config.yaml
head_dim: 32
vocab_size: 1024
norm_eps: 1e-06
bias: "all"
tie_embeddings: true
parallel_block: false
init_std_o: 0.0
init_std_down: 0.0
optimizer: "muon_variant"
lr: 0.0069
beta1: 0.9
lr_head: 0.00751
warmup_steps: 200
batch_tokens: [8192, 16384, 24576]
doc_mask: true
Each number is 128 + 32 x the weight over its row's rms, rounded and kept within 0 to 255. Layers, rows and columns count from 0. Numbers have three digits each. The size before them is the row's rms in percent of the matrix's.

# layer 4 MLP down (transposed), 384x192, rms 0.0721, rows 63-99, columns 0-191
101:131157070162111152173059086154131126190143158094122066101195103144201166144170169150066112103119179146166106120120086144067072115197145148125113152160139106149160156137109099121107115134106106170139113119104125103096161147082163178169152104097106147143122089142106114093179172136114176090131145100142100126143139150116132123141173117098179165118185091148149187154093112120156171056092095064111108145107103159129135098090154121172114124084141156093078155127135137138193087164107136128109123092128108070076104128090124175151128167139149110126128103164148124168186100148043132075
108:115144121104120088169125158099097145141119122102067078139091138114113117128154166171151125070164167187142155084193153066177158146106088136130132117149129143146147140122178096139152129153181157150140125152156093169118155124182091177145144111117109083132131109048187106112090120080117115113120127034152080153081137128088125170130142120077125136105093115170108107089122102125175128190084161147133103099150100133122156117160105142091071112080121107132123141121137172142212132143036130186080099105102154129185178089122171133148082172094160144141172181158116105147117087075154087152
104:080140095102093152167140078163086123147131160063111120107169177140137108102125120141181130161159184166139091158107143195072145101090108122161149116108135219122112166125099073149155143125116130099167109134133103095208131110126132125079113108084113130111114109143193189132170197123128136135095113135087109185076173140100168197152140125078137111141047138143136104111124085149125086074136156081157105141122139120097107077151124111095118097165150104139111170177183131097151110145165140092109055134148091090125118129126160106168105092134180093128168197110111142055133130131166166092
097:126080107092120143207111110135161133123139156146069089103151076153066119168081149150154154126114157161084144110143112135143096193179105151089185149108128125130135134109132144145151113058141085118196154175147081112105158133088114171133109083120129144134119216097141139086117117118135148124103127113127093176119181176052134155136061132097105127126108074184154141109117176078118124104140101129142172110102148078158028158157144164132142135172122106118182097114105144105119085113118154134120164155167176117174159109194112154105179107097163160149060069118147132099091123069108135106
118:112046109146089148130137163140091110177169157117117130137134126101189084161131193128204122149170157081105150156156178202100131114158089162121134203070100103162129150157093171072055097149101134082155139184133137140109133100101108167117162135132135120140104129181120092134152088181166174095090105080115101177112106076074065042169115172087115143106070125114140096114150111118144084139125096109150126159145125138111160141088131127096127123204109146181132142138109123127090115090112143131096122133141102174122178141108178107144143124119138090102153202134107092141174065142126122125
108:146127147129154082177151141111137123094159104055109140135143126135155161113128160123092055081115128148122113153178138127150103096101135122085102109117078091175094141143153086127120139190117101094104135135138115123155151152160127087101155168153138144094138090122183107086106132138156141123025134194105078076105119100107151088213138106159181152110109107178175130095141167146080150135096129128164060130119116197095099111165092107176108179125149134133077160061162166166126182166104155079108142162154150119143107172149102173107182048134108120157165164099145146086154126070149082133
095:131141110129108138159103153222108152093127099103128114152154065135119136111139114090156090121102120132175139153106131187099120125124119140132113075136122113210121075101123144129079118150116159128181132081083152136034142147057147093094156101134122136166167117125194180118112103118123128148154169209133184157131171040126156074108107092118104134139104190126156145109123165121135112112145160178127074139133106124193199136136051110130087113144103107112077135164133088126215149138101119112122074114151165112115103121169143173158129171107111097070091148079109153141129108149113117186
104:161134154099165152106119170138183045101110161115099121138178128162125117114164095160173123102113096137128128188059106155129140085062085191134152172113165131110102147094095125176171121138147137150098126100105151128099113141125092083108119167139069167178189141168179102111099126135121096113105149128084125109116085072181141121132127176130107180132188135143136133069108114123083117150157129089104092158125121085160128125159110172131151156169083132105148085168087191163070152103091074076123109120072214131150135084166101147115123146115074152073137171114163118132187177098133127166
103:191117103121159057090132185139078076138148105095150098177109088172111097137095140164149151144127150115147111107165202092140056141061114137115064118174119126142190124120129059157160139137203110174116159126092114163107125072101115105198079120113129113152125130142144105137140139098092160098144133155147092125117099110124098186133159110123113128176098124147200183106113142163141058120192158081060176154120144105161104150126160103146177172129135129148161094161091108123135136136099091187097108116158163110093122105095167127087125156144140142104122139192084142080057126116166102125
097:134110136129134134077120081107114164173153159137121168133143088122120158106160087125129147128088106110136074100173066151154167132089084120130099109117110177045211175141143089112101170165182165090086168147136086147184118101112120158117169166086149101144138137133172120104192116122093147117091118120130102132140157119075076110143099157153092190111095105072150074161080155159174149127104178085128137172091103120114162142148163179136148165131143111146161126084171165174147143166131079084105042140105103150131092197122109122070129127183117142142101109160087104066140174089136140105
106:118121137128121149106068155140151094135122136189096164093108120142141130154090137157110087139115113139130140120161139145101109153123119081089196152125184126191158189133074130128099119129111143129099137200090083105106120075111110146082159192129099144158116193125184107128103090162116171156162098124107098174124116137170164090113114126102147151099078129150181101108126070107124154148177127038113136131174126074097091133137133137077050117095153151120097144163090075108062144110172143110122134055148131165135091107154101122083160160087150153178112137098169129205144136140102161226
098:136149132200076103124080201152105112170158135173091150136134063130109067173100109151124126183103153114112116208110114166112133100086086094114114127058137145153159127113115147133152079142102082089083097175125098174152132159139116141165155093155112084146130076139132182172093166152119121053131126153171087098109094139185179109114124171136133153103192201085074160112147083117220111130134127100134146091184107161135121138091138098098103130112120116148143138097090081103120132095154072133153162133131154167085138085077125067112174113155148130142151156174137179162143135119140125136
104:174091100133120157192084144148120098162111159164130123137173096167101107096175191051151149163083071081099113163086119113118165156091108196152123083149070106141103173142164205177123141101161119150178123178152140129136134154061105127104157128134170108101092171104085059100141127142117157130131127144090156115144114121099106120143163133130134134106090153152054161138063141186108140114135099105128139117060089153140145090102109149119059139099196118104114091132167125145150096139154153146148052109114070122127142173139153146196111102111060097156136111162138104129182137118175110146
099:141109140104115121157107147084163171068098130103187148101119125130134101157092087119123168125164109099167134090110148139183138170131122097127162134118090153143069142143163128135104180153181122150134132140187075113171110107130137085140107095147125103238128105100095151082126116131121171131120091137038177117103079072151109104148168149138100142139058049156146144129164169175174163102133170181162103099172131090110170064137114145150103136100106162101083082175157184089108166148179113166085087139140092142081176135157104112116111100108077108155149136188139162112107125131134078107
100:113073141107106100107150107146086121132193108155085165089128144107079069061098169075163090112079165145087164165139096168179141118126133112121101067122185171140091086179163165148177110106145145132121101152137156119119121126113119118123111099133083162057179133109107144173110153093115163135074170188127097116129140140152175142107117113186112128097107091172123148124113138159201138145152176170111168079135130169088178138108122091101039105170069186127096156108147175142080159094162143111085137153179129158114102116130093124135184113100131203083091132154114150096126115171108132126
104:087134103041098170181169095108144163110081134108155184161174074152106128197144140138144133106119084122127127136102149120183133161154091093126082148107112116134103103130181135166126146117148088099132131181085103127085122141147176141088156149131099111198132086072122158089114157108158151155101129171177070126144133093104155082083137112074137093179103133144153104127162126106117157100135223144106192171108149162145122187113134110170092168158110136134179108138120128149174155157080100164112079117197109079102130160099123114087076114073140098130122105078092163160153088142077083145
099:115165147165062097112168103136093135111131166113076109119145189132117127074104103107145157076160115197122183165141121132114046143116179159117123131158134155175118101099163104124135086134161157117154123151085118077127166165119159166137153102167084096178121160122182125143072140074092165164073062136128162119120094121170143141069095149109170120123160107122131149115085138115181190148072136180132107112145161127095085117122169153120167147105119113088090073113137158149101111144156102109134161138138090087184079141147137107127153108047155147182092078077193140108159118193083149102
091:133168135130133058097096106137080150087121120153101116114109134126086144110138176075136079165115161121157078129140148093193125146115123128113113151176080114180105094086117119151130110070075130170099151085098117182104145121157145112049141146094117151093155128106095049161190118131133135118130123106134133141108090070128124058161128088156121158133185158155144181148091159178163135132136157137118098094130147138132104151117153120140145145155186056141176089082159147129137151172152148125113191113076144106122186106082132151198121113182133088150124159169116097183109083106102241151
097:148185159182114110140082151125179170101131127137144153114132114061051111184160153112129195145058119164123170085103173104204112128089152128174133119150080111162099053123095066170156092129132111170087127132082164108080114090144166075136124144074115151093117159106180099113109146097163137138132100109151112169106185126135108121143175153149109146143161155143175120114175106135125156123140079091108196131123180177078169083140173174125127118156039103100116126112069114137096135141171115106158164112153099117143072108122142133138142173112118131122110121130085111102098135093207098128
087:104126115122103116157094132186084119164168084123192159118093116056126084120148146124127139069097079115122172142104113118136203124160115141057201144126186138096132127050172117110141132109071119141135194141155120169108108146102066124113095146132107135119154123128161062107113114152147133156181108153170104137114112135148147081169107135130167179176080153134164099102100150156090107110116164139093064056190126119104151115146134083193164122079104099206153090121109183105138158125144115156127106076118132145117120115137117141168141130118136086138115139182224089158098114147175117098
104:120104155099107117128130137156118074101092085071067132150102053152135081158068084114073162144157148172131145113124144098101224101107120101091127131138167049174104129084142119110137200118146130159141094185187112098110138145129138078061119155160115174128171090137104130118122059102166112063161155131098102071098143132118110157135145123123125134116134132125150080113110093118122145136111237195187145136125134152070127108153103126141091096118125141117144130104162104133191145122173153149142158161185155135182118118169160146148073125098098200128131117142138169148142130094154176146
100:118126144124101082144146071189148137152103056079108133112036110150164128117166126104138130096172142096097185087077167093173093133113137124150161160069147111173143123140150159130113163115137143118148092157218118100123132121116107181105053114135136135136129137128118140121086109144158107099141054160107112091097117104142177185144125106094105126148106125118186111139102200140129137153079168150120085123191127123191144141071097125128037106165127110143162135116190088127114105158136096125125105199160180132054123156169164138108168082139130138139131163096130055158132157142155167114
089:118073208174063154175099159163138105123047088140146159139151137127117094195149125043181198122088125108116098128079168115129139126151131131122150092151146104094096171114141173163131127152126157140187132144096126151094102153144124088065149135144090131152125122142187183120160134143120122161068142103091112109133103089152095120119076175086121117058120144105115153135143122108128133075104093061077138161046137116170138148087196093133110162159139138113057187107178116151180155143107138106131148086163118109146106141150105096184096131109162115112118125100072123124133183166151129110
086:120117120219143133206133142106121096066179083086200183132161142088128096169133131161127075180151136085167093155112173138120141165109119128077139124095110160147170125126163110114117131130077141115072111143118081112123154149118207136077186115169083139114156103113145151073113139105103090145166067121082130133141094085136113116133138158103180078097108174086086137111130130158161171134118066146150107113170042170102111070088097119185091161120095150120166145149127165142093180171153095148155135143086152134129188109121108150190084091108113122117121109167109133175130153137113114096
092:129174082106110171108073093117135109113121116126138142140179089169106116102079169122102083154115119092117099148101107138097103082077122141131124141142116080105131135143157125101167131115154172095096108150129149109090100143101169114053139140062076105153132130163120144123115108170083146136094125080108174081152167179144143138126176125096169138120208113173166154170109112163110144132149151103137103095106156080166074193232112078173197208128127113138122106141136097152132092066140178128098120097142105135057173104142143158127123121131154144160122158152171095099147235148125166147
101:114080102059115157170083175131146120161176182139182133127114104093118171129098082142094112075085137081143151204124138141132150092150142141131084133119149154189189111143125109128158163076161091105102135118181116088186165155133112135111108114116099074086127130081152146105104122149076082122188132105112113118156083165161218162173151109101096157111126107130081137124106124139120149184161188130146115163130124183095142176117166192168153096173071103031118120108147157085107138148111153105121091134117210110128106159090136138088116153114152108152081117087105133107082142133096163130
088:156127128156089165111198119130187132126122086145156135152146124086121105115201082096167160170131113157143134123128142103168130124090136174162086129090145167096094082108118117077169143120094152132109117150172121070057134065106139152059076182097116153045103141117158121137119081123153146133139100089142081186140177164176098129109117174162133130159104124147118106100133112149131087130124095152200200132115176064158099101110125163120112081093199168089112118095155101157083086137160128119107093112146215134139131141134170097134118083081188156124107152141098139111159125084124185135
094:159126116104156148113151131121117102141151127166072116188105114135152116143162060166157108146164154112153107104129156170222119119114118112129149101113135145169169121089148055135097096185080107107083183141164164103128068094076059091131107092103079141078176115131100190130091165129105061161107136137141129106099124117156103070153119124111153118157174120122066132160122144066167212183033156122076175129154130076170115107110150149139128108130119169084120154140138131082152159149116146102133141123182113131174141078136126140155215079145129135112131119149133089139107145169150101129
099:137057115109114131170084123124078102143107127101143055160091162073105099115111169112156142143147138153150085110111134096105150139087141157146164167145119154158142131164108103125133078107176131138109149139197116124131160168108192119127130107139109198169109167097148105088135098130139103115133112171145121148153162136095162151165148158050099086182127108143129119118200090122116115116100104079101115086134128128123123166089118108118099066201115146159167103139083071107112130130166154169083212130170104160115158149049096046135176090088181155105155099130118113167079157142172155200
091:148116129161093131120142170131141141139156174118117176088124146123137137118095157123087041073077124105082155111142111186084115155108095067062104096098108139074142127087142146110083120141110166144147119151216100165084161098148135174166153121087158139120173140121129188142141156145103135102086129173164166142122123153092173146140063122110153137163146121133107126146156138117087189157109107061113174173101120106153110148077131110153146117116073118098069188173141094194178150085161127112164084094101130153132156148079123086104099137184129080142060125122197153152123124145152190087
097:114120175169181139126159180132146099122115088094146162165115052135136179136107174113181146185131114111113139152108112161148168081035115089089096109164126127130129133185123096152138064154183160101150114193083122134155103114129105179137091146069134063141131102156126152108119158096107116156120159139096171130106128102157078131094156122160144171066139104082047161174109103061208158144113066100150092183120116145145104118136160140115105123135152166122116074118178130176101097125113162124159105176103133082098117161151183059105128127093162139174133096125144086101128111152117161107
103:151106142171123134117169203135210123191109088105093135106143139130101167131129129118152191151119134102166159140110105138143157069121098120127130088088125129130155119067136106015113164120144151116128137190059144150084160146159074093154132117158156157182125093149134147169127108173134171129144131147128048119103130124084171143147148115140106095131129102127154143161122043156161130092099117156127128078166172161149086104205105110092142132124137154099043134122173138116149132084120141079110115159070092099149163146189069087082130123118076142124135134095197166098140081132158117127
098:163156154130117145117116092074126151100109157125099149107144137147105098121156164131154052131136054133118216102130156116122151129097164119129156113130073132143171113137136133171109099176118113107096140146145129084106143087122140177123111113168112188134129099110133150106121092113071118146078099115104154097126106201133089192135089079184154142113147152109074096138065114213093153164141082123111157111166067108132167089120124120123105082121117102159126097119082149158097175142212056120098107046184156147164144138102136134137160147102101151227147127146133163154145137130084164194
099:157151135085146141152119142168122164187117146151161078154176081197165139206096154090127107100115098105162140128137114160099113148120206134106104171109136136135086072185093102107125062113182193137077108138122166140131138070084073146188120130096137127181129119119106142064116112134143099150077162161117129182099168050112165138188119106129139118104137129123170071143123096087146130151114186141136158137091175091155078080104100165138104129158155133135187095163118129122168150145110110133100131088143077170113157079126125079124172125140051144151078120131088122113084123158141102174
104:091165112120106154123120154133115181172164197162101112119149134134174121082163174100129124136120166082190126083142134185206157128141117131178074110134128150145125142169139134097161089147129115107125096155086085089094120082073172161187159161110080102136090087141133115091137144112117162079092119182099081103085166124124145073131087197102099102120156169075118135130091108069159167109092193113120182107130121123138126129081133116144089101199064076129173081116140133164169120118140144125170124128193121143101154101142120092135201146108160110086075103127107089129073127130162157162
099:119161158098148100112120090106103123111169119120126108181153101120109164147165153104154098101061069224105160093086169058142065144147177183140095155133160101135182111129147121095149120106113167122110131128127108160101136194054108067152103070167130081133167187168133160140147188150183120131111081143143114147167124117137170098040074091144136164127124178147112141150147131139152115115165164156097116080135130107092113137145116131136117124119132165132162078074160120110092114109087072125096102099178097226129118143143109124150115118129143103154136126124068094090177149165188145151
096:117089222167120116116139135132127130123148121175145165153130142151156087175101109075114137163156181181091141158094167123138153125084069184175113136143100117139143092167175113144094147138116168095041114141131115127079158087067070124083080088139107111124084128140213122141159179140106137059134166078085128172112094104171108133136071149121095115137153115107135102130108102150139150071074090185148166122136143125109106158115140163152134113124211141144105124151103111102173155105156092186083173115164057155155163131075099073114133110176152159119069136095136127135125164125149136116
# layer 4 MLP up, 384x192, rms 0.0943, rows 64-99, columns 0-191
101:143139069128099127164167162107185152147098181102090085155029120174158118118144137139094120091169088128125146118137150166110112157186127119097126099147149154128124170137124061157097087133119068108181130138139119152138130181169129127124091107196102143130116133149206069106157152198109122083096128144148162153082164148178161152141134134075132119116155130094110144130090100130173183146121150176123102167138130112097131141138100106123087129089086168183035156081123103163158121136074123173124127105110146152160029132139113155133120107182101159118176105142196159073126159092145099120
107:087191105137079136166122071161075137140106174128123130133152115198126125096126160151117140098101131097145126145119137097081171072151079177137113151143077100107104092080067159108161142117175132165087167108083176109068112151134106119108138144147131123123112140158184078150141115134112059172124106132156102105145164094128101171155140102120185082123146095094147149086125131140097074120198160169172147164146062127128128142109196118150119128107133131144104097109139098127111098135150119112217205116090130146096138177155145170166168157122113157090051145078166117175105073076117149069
093:110137139176150111146142121156159148071140150059153140139131101116130173159103083092129182157072175171088072154212103094133143135139146171097088169140165109121100133130123138083072094099093095132184160143162097099163207115132105128120083085130157125085051075148125106136118102139130142123078181097135158092135122129103193183144144156126144134133157066121133133149081153175160074130194147139098172078089168144134113127140125130121135103178126113092076131090132131212139132140173160174080139127136181173106156134173144161116079135110100103132097132144097165157106056100146137149
117:127122176102116178089114167069113124207110154150101129139110079059092107100171164127190141130136122064076074110151141163139123095195049162137092184074127117135132155110102125112103136178089169101153116112129131133150148083089122097178092097147147136215155108122157181149116114083159144143149130123129144118135125081125079133111120135093104150059173140099129129116148158037097071138141097128153157113151111119129159172129142130101107127173086160128108137109099122186163127118145116095095135118082092136156155108134124157174191096116153081106111141189168086073136126116167150051
104:116136161168143083171138147116138116117094136143118163137121164057126091139104157093144128139093105156113104082151139084048130115115100103060136116102089122108154138157116089147124191147173090178142152154142134163199155143113088144127060098167103158091196052127149119127094138109102150144113156118157165235136090148100180110115169052100130143062102125125137179091149144146145135156125129135092130125138070127106065113153143082120136114095128179170089153070141153122165192128164116119093156175118151068166110141130156122203143092145062071164151102118147133124111149152113122134
092:107124069137153110115083143135189177112083146108159129164123128121135146139099117158128170151094111166097189148142158123117116126147142121122151079158180162128065131167065082091125154157146197111114156151142177157139160117120160097105114088123163085122128144194146123092121103103122145089124177171125056111112100065117141132109146125057136130145134154151135124137124103069177089141150094152120034106073141132135049052110121149096080162097105111132127170180129130099137173127147133071169178067080172147142116096149121147099116157111110108128107113160150122087094129022075132131
109:091090204119137147103089178103079155180107073113107123163176104114154188173114091099100148107144116129113209093124108089117124084121209186092114160121115125127141160121088053131139157142154097128141101151119112127141144116122123140133071133162150149132161102165131102098102173079089086181144131161127116095132151108147127068057155054190123121138101178163181117103145131082158088117135195084173117127118091065110147125139147146140149172142089138116102128131123175111118122134142099147169158119186192060091157082148112144130147086125077140067071108144080124131163121108119123105
093:163089179147075116121098167141153099153125083125061154116197087100159098108125105178098132153149121136171123135176146090105091092095120182138113104190147093199147126130151084134134117131142129157067140129107118112059174118105114108121117119204182148092147140140151094161166125067045141124117119177120136149126138077165115132047152173119102102159081142129114181099163142124157112156151123097131221132138112160113138109111149110151115139066136107137085111160130134166124125144119102111097102132098070133111131096128150124192128115144172051144196053135060111126076133092110110145
090:088137088126097141091152151170140149191147096187097168140177128092137175161165180149126129074111099115117178109114121087073174106176143145133134136072086119137103114136098107094134129178144079094143160112128116112142078149163070059126181093126124150151155079131179150149137083159129178075117076102118081140069135103147086163131140158165121113187136225085131105115119125142133158129161151148154103207064113145079130084140075141110155116147131169108134154111098144149083168130107085078049114095155160174113149169124075134132113136118082127134106123197115136139108120137133161088
097:100139105086185138140158134154127119154135121153084115059139143094133130104166087087083121087083102138124131134167109059074109123132172050131079143102142114191200139165081169120140149124112119124143108200120106178127118112170165101136097184111083147118113118185210142148121128130114152140094119149122124135160109148163108145157151142127130151133081102151145076114147111112134167149160123044111116130114164140105170144047115110135082046133183132102081137091110066123072191124153235134079146121110092105146147157146101192140124142135131120154109171092136171163134118105131142145
098:109130120104152116114165156189169110103074058154089106160157130106152121193110124174128168155108087118097132154087169112075096174101075127145152088109092139120198152084160138178122124129112080104128077091165141159169125104138152160147140077148120066179163147177135164163128125142123113110121160150126168112068163116098168163051138118171111133154092186151120184078147124105175097142137128074171090180089194095109086151075124138079105093089152119137146154158111112167138120135120133100172077089135155154142166126142103120203091107126130100126177149120082087197119136116105148103
104:190132219077175159144144160126133154126121090148141142141205169077113078116157151080138095161126148180058132125131077124071146110146098141163134064106078141113107140137142158113091141162178052087131170127126176153135094148146142138058098084139131088164148117157166150100132081148122123136125079131126149141108153129098143096144111109093114085077110118057094144155094138118146062143145147137092154111153120160068146126118121148071126184153113134114129062129148109167112157113112142140169076091100147100135162136158133157126116155129111117060113143224142094123190156086124067166
104:125124103131155112064130107097060111132112142134123144154117156133167129112140150136162122190142157112148109134153157136161067104181102163112124151120080123183161121178089214108145129095088134135148085138161077128149133133118115150112102077190109074171103109117101126098136114127158127134092061128076071093092107113148097148163151155152133083169083093049136150163130159109094175181170150174109170079036148062120158140178152087133121117154149074152188110121100058183124108113122151059153122106129129117179170101110093102101131128123146144076109156137088115101152141146143093086
107:066074156094132103058150081114113102099101121098135128105138169126128086135205078101105107135132156130118096132172121137075107107119158107113135133052107087123146123144162108143143128102102161103160068180130146177072096118138119155164140146190129125104131176120187081120132185089169162137130167106184131126162172123137153075074177113069183103089135132130204087107175181142096157136088121099099104137129130113120102034136089168168095120126125161122127117088159120166157162116154188153159097121103065128135192134107161110114140109140096105096115124099089089104165110096121193146
096:152123127115097148122118077139159085120129103100137138148111127042143099151146157098115090109110171198156101161122204082152152178149138126137084078105081115109143101134103159123163146184108084094110113097181130140128128157188111094129161135137072070191152122121076087129131122109117091166172069113104123130124167073137151149171147097110110079138116139106120180124134171133162084112155116130163145096200172175126128092127126157161134116125140208094126147169175159157167161095079167153103117090104140133101157117160096056069100140079151082105194150083167095142130145096167094172
101:107125118113139111116169103137131069135096098129113118131134119097117197094115094107158067085153107160169150126126060156108145142126131171143167111110050122089155098115130116139127163152114109114125153161153110118076168129150100128133214104109171105194129091119136107166112156141137075162092119170064178118156076084169087152136146122198134101136136163169103099151175128075146156123155058105120110091102094132113077138158150156109142116165105124110120142143116173184100114152140167088190096193141187080110135125122156171147112141195092218124161094093145128161164163088158161062
092:058115081122106128109121139134064084112173077118086162117145120129148151109145116134097155179133180152157107087137197189088126098138196125147152116086133128127097102160078138147150128112172123154201145087129137099132182129148128196101100129175138093152139158090084069124129131113097140145105132105088115186114084134166136109138159154131159123119121095125116107119157202130151154158113139090099114160122076045122141169064097160185160124099161145158058164146140062104111137147110143109141056096155139067157146155065128113155167139050146143099114150091070093120163152125166113145
094:128113198157114146115111112070134087187075101078096152157098118054146125134081135143122151138123113162128144101113119156040056087181135153089093119135162132159069073167122208135127094103133097163116104137150124159125129107099083120141150104187155105110105149111147136112155104099156098191141138148125141050071121149149143115125198160140126147155139130090052130162242119125128149141121125144131135149122072128112142141093124126093130127138102121077118123163156148108125170126202104162162090117182153172114192163154204076163123164109100137139111118108122129123094119136131086083
091:098155149220100104144115130173175156109070158142163118122171169065157135109160139159160074173110154121167178083136102148134153093122064144109131064180083090079174099106104061122144165075076101145093118106130119087115152162158122117109099110135160157110144137078155086121123114141165082136135092058079099190075090126151131117089104109101123107115072154129123091117128079115114089167160116113105147096079133115096189101134167134108149144084136134143174140116115107194106166145138138089154163115131093092101100174159138166117117139155158112059129125101128062108174142085156187148
100:175135038142125154138155123131125163128122105117153135143145183154158098122069166162129103072084156117097095097072160097094109177102155132140102079109113134106112111092148093137049166091170144107204135106131103108102159144145189128179144061126120107187107156142094099121059140138179117104062127069142153100083110114066147176108125200084150110169163182100130093141152123167152138120119105085118082126109150077161128106106162111115057112106114146095172160129066112097120137122113154146078117090138177143171116110211145125137139165111153163141143129125081147170127126096105133088
101:140170191122166166070141170179105189159104081148070125124104121140178153092084153098128103127136155148102077103078140120082086109159136130136158099087099091157152156151169105116140141134045073139118138133095138142113132114120149141099129160088098112081121160076150155157044163069152124153100094125094123138103190080119136127128049156078141153194146134118160077138131110101138141167114189168162099130160138142136069178097102116132130176097144145177108124146092170090100140065090188144161161151105126117133103113139165096115150083180146112104165127169093187145071128123102106123
082:119152141121100120126123138128174141137142139070142118190093151119183153112113127163071078143135145141169099167169136127181090122162136099119120066130168146187168091113169075082083186086144166131173160130100088164166127121113105119159111084113157085135125076135157173137084177107152097103148122181165099083108115073106179134166170102036139152131095146097168102125137132145130163109162153093117124076162150076136099071111126173113105064119115130079192132115064160159153138124077106135103115116122160172157154136118116128094092148130066152122130229118170119135103089074108138137
088:110092129124124134099185132106133176168103125171109119128093157158164188149165138101131138135173091140110156055139089084153128158133101176165109137140153134156129143139128145163082092093028152112150089153110086097178093173093105124117106148066127108073161116102155122152155054079120139149124112066122150107119111115155143214198190114170047172188092159146072125142106113149091136157151114107108113134109133029092163138125174141086128105088114094064159111112130118094156162113154099117122165144127123108158138142121080113105134105110108109101126205088153162148128164138148131144
096:144121144150107148117160123162110110076102124146069180094142174146122109147137066074120088136209120120158128134168086134130113088125153081144118113145119141127111104123133154179155150113144119190147232143169176168088170121043117109150123081124116165079112137085164127152066118203173131146134082147141094143127132128128175139169112142121145061146115146083125140058125126088119129114070124155147136208094095135106165127121099147115176098115124099160082105170104115152175104109165101070121138126112111137140049119024119104088143137103151121134076171141118111138118074157152113101
102:092109152148154119144106141137120103186156118107134179145077187064119150162086136146111142133180146153113160075159118122136209149111170125086136041108117132130142143164048159139048080152120140116176094177140119094153093150134071119163125150153134102097197124126119151124123147089130158135102194161152130108190108103155125141160077181088124124155143098146103110083104184129121142181118057109174114108122099109092068118157130147089077079099130103133131128106151092135202120151160170145149185145070121063135152137139070147144178119134104129096101135091102097129108133128156144186
092:136143172184124079149136133122094086105105161170186085104097115103108152155137098118109124122111110187124141131152140112086065090110102125159088147155124131112155080110143121196171171139173161077098066093116121147154112119121137177115150164110130103157123153104167154171111086091130073159151156128185106148124147168175154120132144130104141144132129077137131000125142148074097149060140101079162122119144115142192166119148113141091153119083148130087102140122148196151143157095125159203123171065084139097074113148108134119155149162080120129102122128146128092188168091115181184149
096:092175131112145114179085087129108126108128133128158161130128108170105143154140149134071155099131109150073123140072135114130115096132166115148206089133178055117098107166140158082197125145137088156142153169157136123105134177149187152118082152131144133160106111111191091131105127108143126150099108162172144115089152146108110144117145162111068179086121191140098129164094126173055083120178147160087137155059119144143169118159138150121129034098182123131124133158095142184155122108130121154097087179108171170071107135122176136081100191132149127123125059119126100148143184086104114208
104:123070137078058158098129093103191122074092083113158159169108116071116169129124138118137090131123118121118103143102089127120160175065118115147151118091121162128114188110120111164091151127153100109125151177159173176140171170093171141105089084117128135162139178128137077092155069078212159099122116181182156083167081117148121154139129144115159142142130128079079144114107129124149104181120096112191171148121139155105204109158114167121124106084179118062045198107130137142183102129125174111124115132133117071137130140109145108143139116108161159110125138157149147087075066085165175133
098:111094121177125087134096136101161087082116127164139105151129156073077091100122169058120195123119125098127135159156116135140143101088104119147037173189124174135096168084106120169145121154108120094128139066146076122100153161093096199120099067137091138053125085083139107154100149170126130129115109118158153231114094121213156131118157157127125081119112133126114130092153169109101091137076196156133112080082179110117106078140121171130151181146094180081128121127098156095120132161115179141197091136142165074164110166112133144153100134124089107119164109095150145136118145112149124119
098:161147110165076137127142056123077132137092111094081093110148102059144116124170081127140123150133161165146095190154136173112116179187118105175123174072112109198155112115208122126174063137145089104147165128139101084132150103071163095142162108128142132138110018133094144061068149161133154124120138173148164176069147143167133162132138142141155088151102071142069124126150139090145167104140171156134141131117077136125060118080169101104117129143167139081186121147159062101134126100120117126144144154086155079148159119112134164096165125128147146128154098086148098160143109093157120095
097:147109092144125128211173145134089126124107095076131163111120157148119157150113113177158127130087112122132158133129133133119132133085153092082128126115078076099086140113167093088165145170144132082089140155157106156129093168134157091130082135192109137100169168101180142126111195135061187123041184176162102171193128118105118138081108098109172152156183088080161097135161094133207160164145116078153111140117142108108115078133131137105119097120116117121111116131093137133126149125155113100081132136152181108134151129167150116080044134099097047085152201169193129102098151142119155158
094:096115147138124166169173129133139123136181088115128090100170067117070086069167150133098120127161073155126119094136140115138100165161143114121105151166102203134138134100138103117152109051145093099097149148185115078141122109171067169074095093175127131176201063193142141109116131102094106129168149124077136105103121142126157140157089117151139144134148152129194109108104160149183154146205068088161082133108083165114130100139136086159138065109127137151167152153100142108122147148119077054147126120128085095154149053170124125137113175089139173175172073151141098159119098139120091138
101:182156124133107206109156141128148163097129136143164092088176139143118131111121144120083129132100171148087145130143131150122138111175199122094089133110098183127106079121130112149175131116094144182141140104094177067143164082106110161082153134152135129125101127097106096168058112092153095209101174140099193126152152118107177142128115157137063144098115154147098144141115121209131093106141138110132151108129080171132118101121135167172133107104135116149127099107063126195134132157113074127080145114132074112132177147161126104104166096220087110140125137094195152036092146091187091078
110:108108159125155110115131150118128124113141125186108140160073127169118111097050106135099148160182177129081108103135144141128129167184168144189187126146128142139168137107125147119095136126128141152135134112159139161119182182129199165121121092082076155133105144080060083150138084151136118152167076125100143114133073184091134119095146127189166172077167135121094125097149113128146158091081075075086125119104156128143159099161058140104098173109041040098093147131148149151115072089080153121133121137059128127115162158096161107119129105156071078130159085098152157175120102111142165163
104:073142078123175116103119128224146163181129156133115147159114074088097064111108129125177159097128094155132148166089101145165124147120148060188105092120174133106181164132098106042161127086136138176100090150107116148158116151141177074177083104117087139170191183184128069130147170164116096082074153147119105132095124103111165176122118167147110136088154134121082196157174134057120137136116108138186143094123106123116194115094096169170119128088093112087137107143170110132101143105095142129149137126146122141172124111172154175152102108124124172108130158135121066122159104140085114101
097:141073151159114182088164112100111115177164092092081133161107159124121133108175086170120155145068198125139137134128143086129107196110126144135175122149137116092150135153089156176100156167123128126135091080141088108081068083156161130049088081088101134108121197093166130100082126077153116116169186149175116155132141123095154130139109148129121167138183067103130199127152151118142132091074119078127124154123121109174145118171111116164144122161130177138103137095068159146151155157150130071120064120145155133140154116088154171118085073167057115083131187111133109131125165112085149198